{"hidden_size": 512, "num_key_value_heads": 4, "init": "uniform", "init_std_qkv": 0.0278, "init_std_down": 0.0}
Each number is 128 + 24 x the weight over its row's rms, rounded and kept within 0 to 255. Layers, rows and columns count from 0. The size above them is the row's rms in percent of the matrix's.

# layer 6 MLP up, 1344x512, rms 0.117, rows 1056-1104, columns 128-191
size [ 96 100 104 110  98 103 103  97  80  85 100  98 104  98 103  88 102  92 102 102  93  93 110 100  72  94  97  98  96  94  99  96  95  73 112  91  92  98 100  96 105 113 104 106 112 107  97  99  94]
[[140 136 106 115 139 146 174  78 180 144 107 151 123 119 114 142  81 112 138 188 126 128 159 125 185 127 117 127 118 159 115 129 126 122 152 137  99  86 106 127 119 122 114 110 103 157 137 127 126 189 140 133 125 140 113  88  90  90 119 121 130  81 146 157]
 [118 132 110 151 154 142 106 120 170 141 141 138 141 125 113 105 124  99  75 122 136 143 149  76  71 175 137 139 120 134 136 160 107 152 133 112 118 163 133 144 128 165 108 138  92  89 136 168 118 192 136 155 142 139 123 112 125 123 188 117 158  96 130 113]
 [143 137 148 113 163 143  84  85 121 160 131 122 104 114 116 126 141 145 157  82 129 148 100 134 157 134 121 161 104 132 135  85 157  76  79 137 125 128 113 130  79 126 109 116 143 118 117 161 148 112 117  80 174 131 106 120 173 121 119 124 122 145 143 140]
 [159 137 149  81 143 162 120 113 116 143 127 125 133 163 125 146 118 127 108 111 121 125 133 120 133 125  73 157 143  82 123  84 109 160 129  92 100 145 144 111 174 106 162 149  57 125 109 128  93 105  96 115 119 116 181 146 159 140 164 149 168 122 157 156]
 [131 113 144 101 101 103 123 121 158 126  76 122 115 107 145  77  81 114 113 129 150 125 125 139  86 140 112 127 134  55 134 130 102 129 178 101 103 116 132 144 133 150 125 139 126  99 142 139 130 151 110 113 148 145  91 132 122 116 153 108  95 159 123  82]
 [ 98 141 140 105 128 167  88 191 134 157 156 153 134 128 127 137 134 121 117  89 146 120 115 151 136  84 146  91  80 108 110  91 160 119 136 126 113 132  90 145 116 147 114 161 153 134 116 142  63 108 146 134 108 150  84 142 112 153 127 127 121 138 133  83]
 [141 156 123 156 146 141 118 128 171 120 109 121 128 114 149  97 135 108 111 151 151 118 131 125 161 121 105 121 113 111 139  90 114 128 115 116 171  92 134 122 145 140 155 122 140 118 146 136 116 161 146 111 163 151 119 106 105 133 108 157 138 128 129 107]
 [117 118 126 137 108 106 153 132 133 137 117 137 148 152 163 111 105 142  98  97 138 146 120  96 118 116 123 163 106  95 164 140 128 142  99 144 116  77 120 162 119  78  92 110 129 149  99 133 159 153 132  69 146 114 151 111 144  95 108 180 166 116 114 121]
 [147 137 108 159 110  93  87 118  89 138 153 116 150 123 106 146 103 100 136 150 106 148 112 166 143 149 136 124 114 120 152 132 114 168 155  88 144 137 121 103 197 115 146 152 153  95 107 126 144 127 113 128 189 149 146 144 111  86 102 111 152 106 123 140]
 [151 121 128 145 150 161 130 121 142 110  87 109  75 143 143  95 112 113 122 107 153  91 158  96 166 129 124 159 141 122 136 143 144 155 158 107 167 140 117 114 102 144 139  92  98  75 113  79 114 139 141 124  91 109  82 148 127 138 138 136 147  91 143 147]
 [138 111 124 179 185 183 153 158  96 138 145 121 124 120 157  53  97 127 191 144  79  84 113 142 140 109 148 142 119 151 161 111 111 154 153 138 122 110 112 142 109 145 181 112 146 115 130 121 100 120 116 122 136 128 127 110 131 132 128 153 135 127 134 110]
 [111 125 156 110 134 100 128 134 134 141 134 113 101 134 150  84 103 136 107 106 126 148 143 104 114 147 110  98  84 123 158 129 156 128 101 124 172 164 126 104 118 141 127 115  93  92 116 167 129 140 134 118 179 125 116 125 116 124 131 138 136 119 147 124]
 [129  44 159 124  83 139  79  99 123 131  90 133 111 117 180  79 144 125  95 130 110 166 132 125 107 177 117 124 116  75 148 125 108 139 131 115 135 116 135 118 174 135 118 100 111 128 108 114 134 110 119 119 140  97 164 111 143 164 166 150 140  84 185 124]
 [164 102 119 118 117 137 111 127 171 141 103 113 106 103 144 106 126 179 111 103 114 109  93 119 134 147 129 112 137 130 151 128  99 128 109 123 134 144 126 122 147 150 133 154 126 167  91  77  91 177 142 114 132 113 138 170 108 129 137  92 163  91 140 141]
 [133 139 135 114 149 123 111  79 132 100 137 136  79 116 137 156 145 100  86 147  94 114  78 145 113 127 128 134 113 105 121 117 101 153 130 135 145 128 116 154 137 144  68 111 102 151  81 145 138 127 129 151 117  97 167 109 161 137 105 132 141 128 101 122]
 [122 147 132  91 133 102 107 130 143  80 125  99 109 124 145 154 126 125 112  94 149 148 120 124 127 165 153 163 166 210 183 114 155 108 171 153 141 120 131 120  88  97 148 122 127 156 126 107 111 147  98 149  91 149 133 136 152 123 108 144 139 110 128 118]
 [129 144 176 107 122 168 121 154 136 147 127 161 141 145 141 101 121 123 111 137 115  76 117 124 143 161 161 112 149 124 115 111 102  96 148 113 143 120 141 180 126 163 154 133 105 149 185  80 104 133 104 132  77 152 197  92 129  68 131 101 148 136 125 115]
 [114 121 137 166 126 115 110 112 111 140 137 112 107 103 148 110 129 168 164 153 156 104 127 119 132 125 115 112 107 107 113 149 103  98 146 185 143 108 113 121 106 139 116 135 102 115 145 155  94 191 145 158 105 134 124 106  88 105 130 129 128 114 153  99]
 [126 138 128 176 138 144  99 106 170 114 126 118 139 123 156 147 135  97 115 119 117 146 157 127 172 110 125 150 123 139 116 134 183 137  85  77 110 114  88 135  89 169 116 116 125 137  92 117 112 172 122 100 111 154 108 134  99 107 103  76 101 163 124 153]
 [175 145 159 130 132 142 152 117 138  99 180 116 163 153  91 115 140 124 116 148  92 144 109 171 102 125 134 121  95  94 107 122 116 126 161 118 114 109 151  94 143 113 127 122 156 132 114 103 106 130 101 129 191  98  77 140  78 171 127 122 102 107 130 176]
 [158 136 134 141 112 123  98 100 127 128 130  98  95 130 135 134 101 126 109 135 129 128 142 114 156 116 140 139 135 148 125  82 131 140 134  85 128 169 114 149 162 139 151 157 133 123 145 113 153 103 146 113 118 116 169 120 120 110 139 136 138 126 124 141]
 [ 92 150 135 147  94 132 136 116 185 114 128 140 132 179 159  92 133 137 158 128 132 125 118  84 134 149 126 121 121 164 126 143 116  91  83 105 150 132 177 206 115 138 134 126 132 150 129 129 102 111 141 125 139 128 146 138 137 124 123 148  97 133 125 112]
 [140 129 124  93 128 137 174 137  83 121 158 121 117 173 139 116 130 108  80 122 188 127 149 100 106 109 120 172 112 123 149  34 148 115 104 128 125  98  81 118 127 174 161 135 128 111 134 110 144 167 105 104 135 143 117 158 133 102 100 125 103 121 134 126]
 [112 154 142 107 167 115 127 124 131 152 139 141 100 167 107 141  70 127 131 137 110 181 119  79 149 113 134  85 109 147 120 127 137 136 102 118  97 126 128 133 151 165 152 166 118 170 118 154 112 119 144 140 133 135  97 125 131 102 147  78 169  91 130 107]
 [101 122 160 137 109 144 137 115 114  76 126 146 101 109 110 157 148 129 105 167 122 209 116 163  74 133 122 125 136 134 153 137 168 126 109 144 120 139 124 126  71 154  91 148 120 145 118 126 140 133 166 155 158 114 142 124 115 111 116 114 155 129 126 130]
 [105 127 113 156 112 166 125 157 138 123 132 123 101 122 133 103 145 138 140 131 136 134 129 113 140 130 140  80 133 103 121 146 112 124 126 106 147 130 150  93 148 110 136 156 100 147 175 177 132 148 161 117 120  79 142 131 194 130 128 157  91 147 148 114]
 [118 112 162  93 125 153 140 129 129 102 196 110 133 134 122 131 163 121 115 121 141 120 117 150 103 109 104 139 139 131 147 136 128 120 100  90 139 133 171 177 124 135 159 142 102 138 138  94 173 143 124 145 120  92 168 130 116 146 118 127 153  97 140 138]
 [ 70 153 109 104 113 143 119 148 148 128 149 122 146 160  90 101  98 130  75 138 124 102 158 138 155 126 123 147 118 149 107  90 161 104 146 102 112 126 109 134 136 149 121 155 109 135 120 137 126 147 133 162 129 142 113 138 112 179 125 127 144 157 159 113]
 [130 102 170 116 142  95 149 112 156 145 144 132 125 175 194 137 124 154 116 155 114 131 104 123 143 120 102 162 157 103 145  87 132 159 142 108 146 127 123 106 123 120  87  97 130 117 126 130 115 122  93 152 133 133 121 105 143 116 124  93 140 128  84 146]
 [116 105 160 177 139 163 123 147 150 127  84 114 104 142  80 151 174 106 127 172 153 118 104 108 117 170 123  90 133 109  85 139  80  97 118 133 153 120 139 130  87 160 126 171 124 121 138 125  89 122 129 122 156 111 138 114 117 116 162 179 126 113 116 118]
 [120 115 100 110 105 125 107 149 116 121 148 161 122 108 143 144 116 107 149 161 143 154 136 133 141 164 151 152  74 104 112  79 114 134  90 140 133 141 133 125 114 169 116 115 141 151 151 132  65 155  93 130 134 156 168 123 125 166 124  99 113 110 139 149]
 [151 147 163 133 134 131  89 146 124 137  85 142 163 147 133 130 149 132 118 111 130 111 157 106 145 121 112 127 131 133 128 153 148 124 130 124  84 140 110 103  73 130 100 158 141 110 114  87 131 150 138 176 132 160  91 133 140 140 150  91 131  92 150 134]
 [136 100 105 135 136  88 127 131 101 150 102 150 159 124 104 122 120 154  94  92 185 124 118 101 108 119 144 117 123 122 148 100 136 141 163 101 133 168 120 116 118 128 120 119 122 133 139 131 123  85 119 138 117 167 134 110 127 106  99 164 117 111 110 179]
 [117 132 130 120 149 123 144 139  94 120 126 109 124 135 135 161 130 149 135  74 121 149 104  79 174 105 173 145  81 123 105 159 105 116 111 123 100  97 132 137 132 116 157 103 150 125 105 151 116 105 135 136 105 113  72 145 117 118 131 112 112 151 101 165]
 [144 107 150  66 132 126 122 175  98 145 117 146 134 161 136 131  86 138 127 138  93 107 115 147 153 190 128 111 151 138 104 110 109 131 114 135  94 109 144 138 115 154 156 101 117 162 120 139 113  99 160 134 147 114  69 124 105 194 133 164 175 112 157 106]
 [118 112 145 127 155 144 130 140 171 123 141 108 179 167 170  96 150 132 103 124 107 116 114 173 132 113 142  76 137 135 102 173 122 134 207 123 101 132 137 107 163  82 101 173 100 114 130 146 121 106 110 143 115 146 112 147 152 146 142 171 151 140 130 134]
 [152 150 100 130 143 157 112 107 103  98 164 109 100 127 107 134 159 157 132 147 116 120 128 108 122 156 118 180 144 139 101 117 154 146 123 130 142 150 162 148 133 107 109 114 113 144 119  87  84 105 127 141 159 133 135 137  97 107 133 144 106 125 168 107]
 [128 124  82 101 151 124 125 133  89 142 111 140 109 147 125  90  99 134 112 162 118 114 121  72 127 133 124  95 150 146 122 148 118 146 146 131 137 128 141 148 127 153 119 125 170 128 129 160  93 145 139  94 130 117 128 131 137 151  89 103  50 107 120  91]
 [109 111  72 113 152 134 118 133  91 158 139  88 130 105 144 122 111  88  84 143 216 126 126 119 184 123 140 114 132 165 138 141 130 134 124 134 109  82 130 159 146  86 169 118 137 145 117 147 148 147 140 131 124 115 149 145 148 133 137 118 110 123  85 173]
 [118 101 119 117 109 167 119 132 128 160 127 115 148 166  93 122 135 134 122 122 123 149 100 119 111 128  86 141 131 121 125 141 130  95 154  77 141 153 140 133  89 122 149 183  89 107 130 136 112 111 148 103 134 151 136 133 121 132 149 169 151 147 110 124]
 [122 101 162 129  98 154 187 142 121 124  95 136 134 133 121 131 112  89 123 123  68 186 113 116 154  56 119 134 159 144 105 152 125 147 137 125 104 105 158 122 126 176 136 138 108 170 118 113 164 131 151 143  89 143 119 137 109 139 114 116 126 167 103 140]
 [103 113 133 144 160 131 123  99 134 121  68 136 134 113  84  94  84 133 112 166 158 157 171 132 122 123 115 128 161  93 130  94  79 124 148 103 168 123 142 120 101 149 128 125 141  83 135 164 158 123 160 147 194 113 100 133 132 132 132  99 142 122 124 143]
 [144 133 136  99 127 148 161 121  97 131 127  95 125 132 118  94  83 128 153 140 153 153 128 122 151 155  98  88 100 134 115  83 123 118 125  89 130 134 126 129 164 128 152 130 191 113 122 103 157 158 104 175 136 127 135 115 176 154 156 154 166 102 111  99]
 [141 144  93 141 126 135 174 122 131 135 129  96 157 104 135 122 115 163 116 120 151 135 105 139  92 115 129 118 115 139 174  93 146  84 139 154 120 140 121 150 157 159 123  82 167 125 135 108  94 102 108 133 148 116 143 160 120 154 145 128 117 121 119 158]
 [123  69 128 160 137 110 127 111 148 130 153 120 107 105 139 124 151 120 163 122 124 126 174 101 156 123 171 140 160 152 152 120 126 152 137 139 124 118 129 134 122 119 134 173 124  96 105 163 135 128  94 116 152 137 147 107 121 135 106 128 101 119 108 105]
 [123 116 144 137 117 134 145 121 166  67 115 128 120 121 176 126 146 123 156 131 192  71 125 117 137  76 138 107 124 134 119 123 152 121 134 130 155 154 130 150 125 127  82 144 143 122 124 166 150 119 105 107 165 168 133 124 104 114 103 117  97 126 131 150]
 [ 93 117 110 123  91  90 133 147 135 136 133 161 169 140 118 133  93 151  65 124 110 102 137 119 152 132 143 116 154 152 140 112 143 146 114 135 149 153 131 137 152 142 103 162  60 138 114 140 157 144 124 114 175 104 140 141  99 109 110 160 151 160 158 124]
 [139 119 160 137 119 138 121 136 133 165 127 101 125 152  78 128  85 112 147 156 149 112 109 117 124 135 116 112 141 159 168 112 169 138 134  97 156  93 108 177  83 138 133 126 119 134 112 122  88 125 131 125 113 181  81 172 111 144 111 151 149 130 139 155]
 [146 103 118  96 114 163  71 150 113 100  94 117 175 134 150 142 159  86 113 119 125 155  98 103 131 128 125 151 125 102 106 134  91 125 132 134 136  99 134 136 132 153 130 160 132 107 101 102 114  93  92 135 153 145 113 157 128 120 128 124 102 146 135 135]]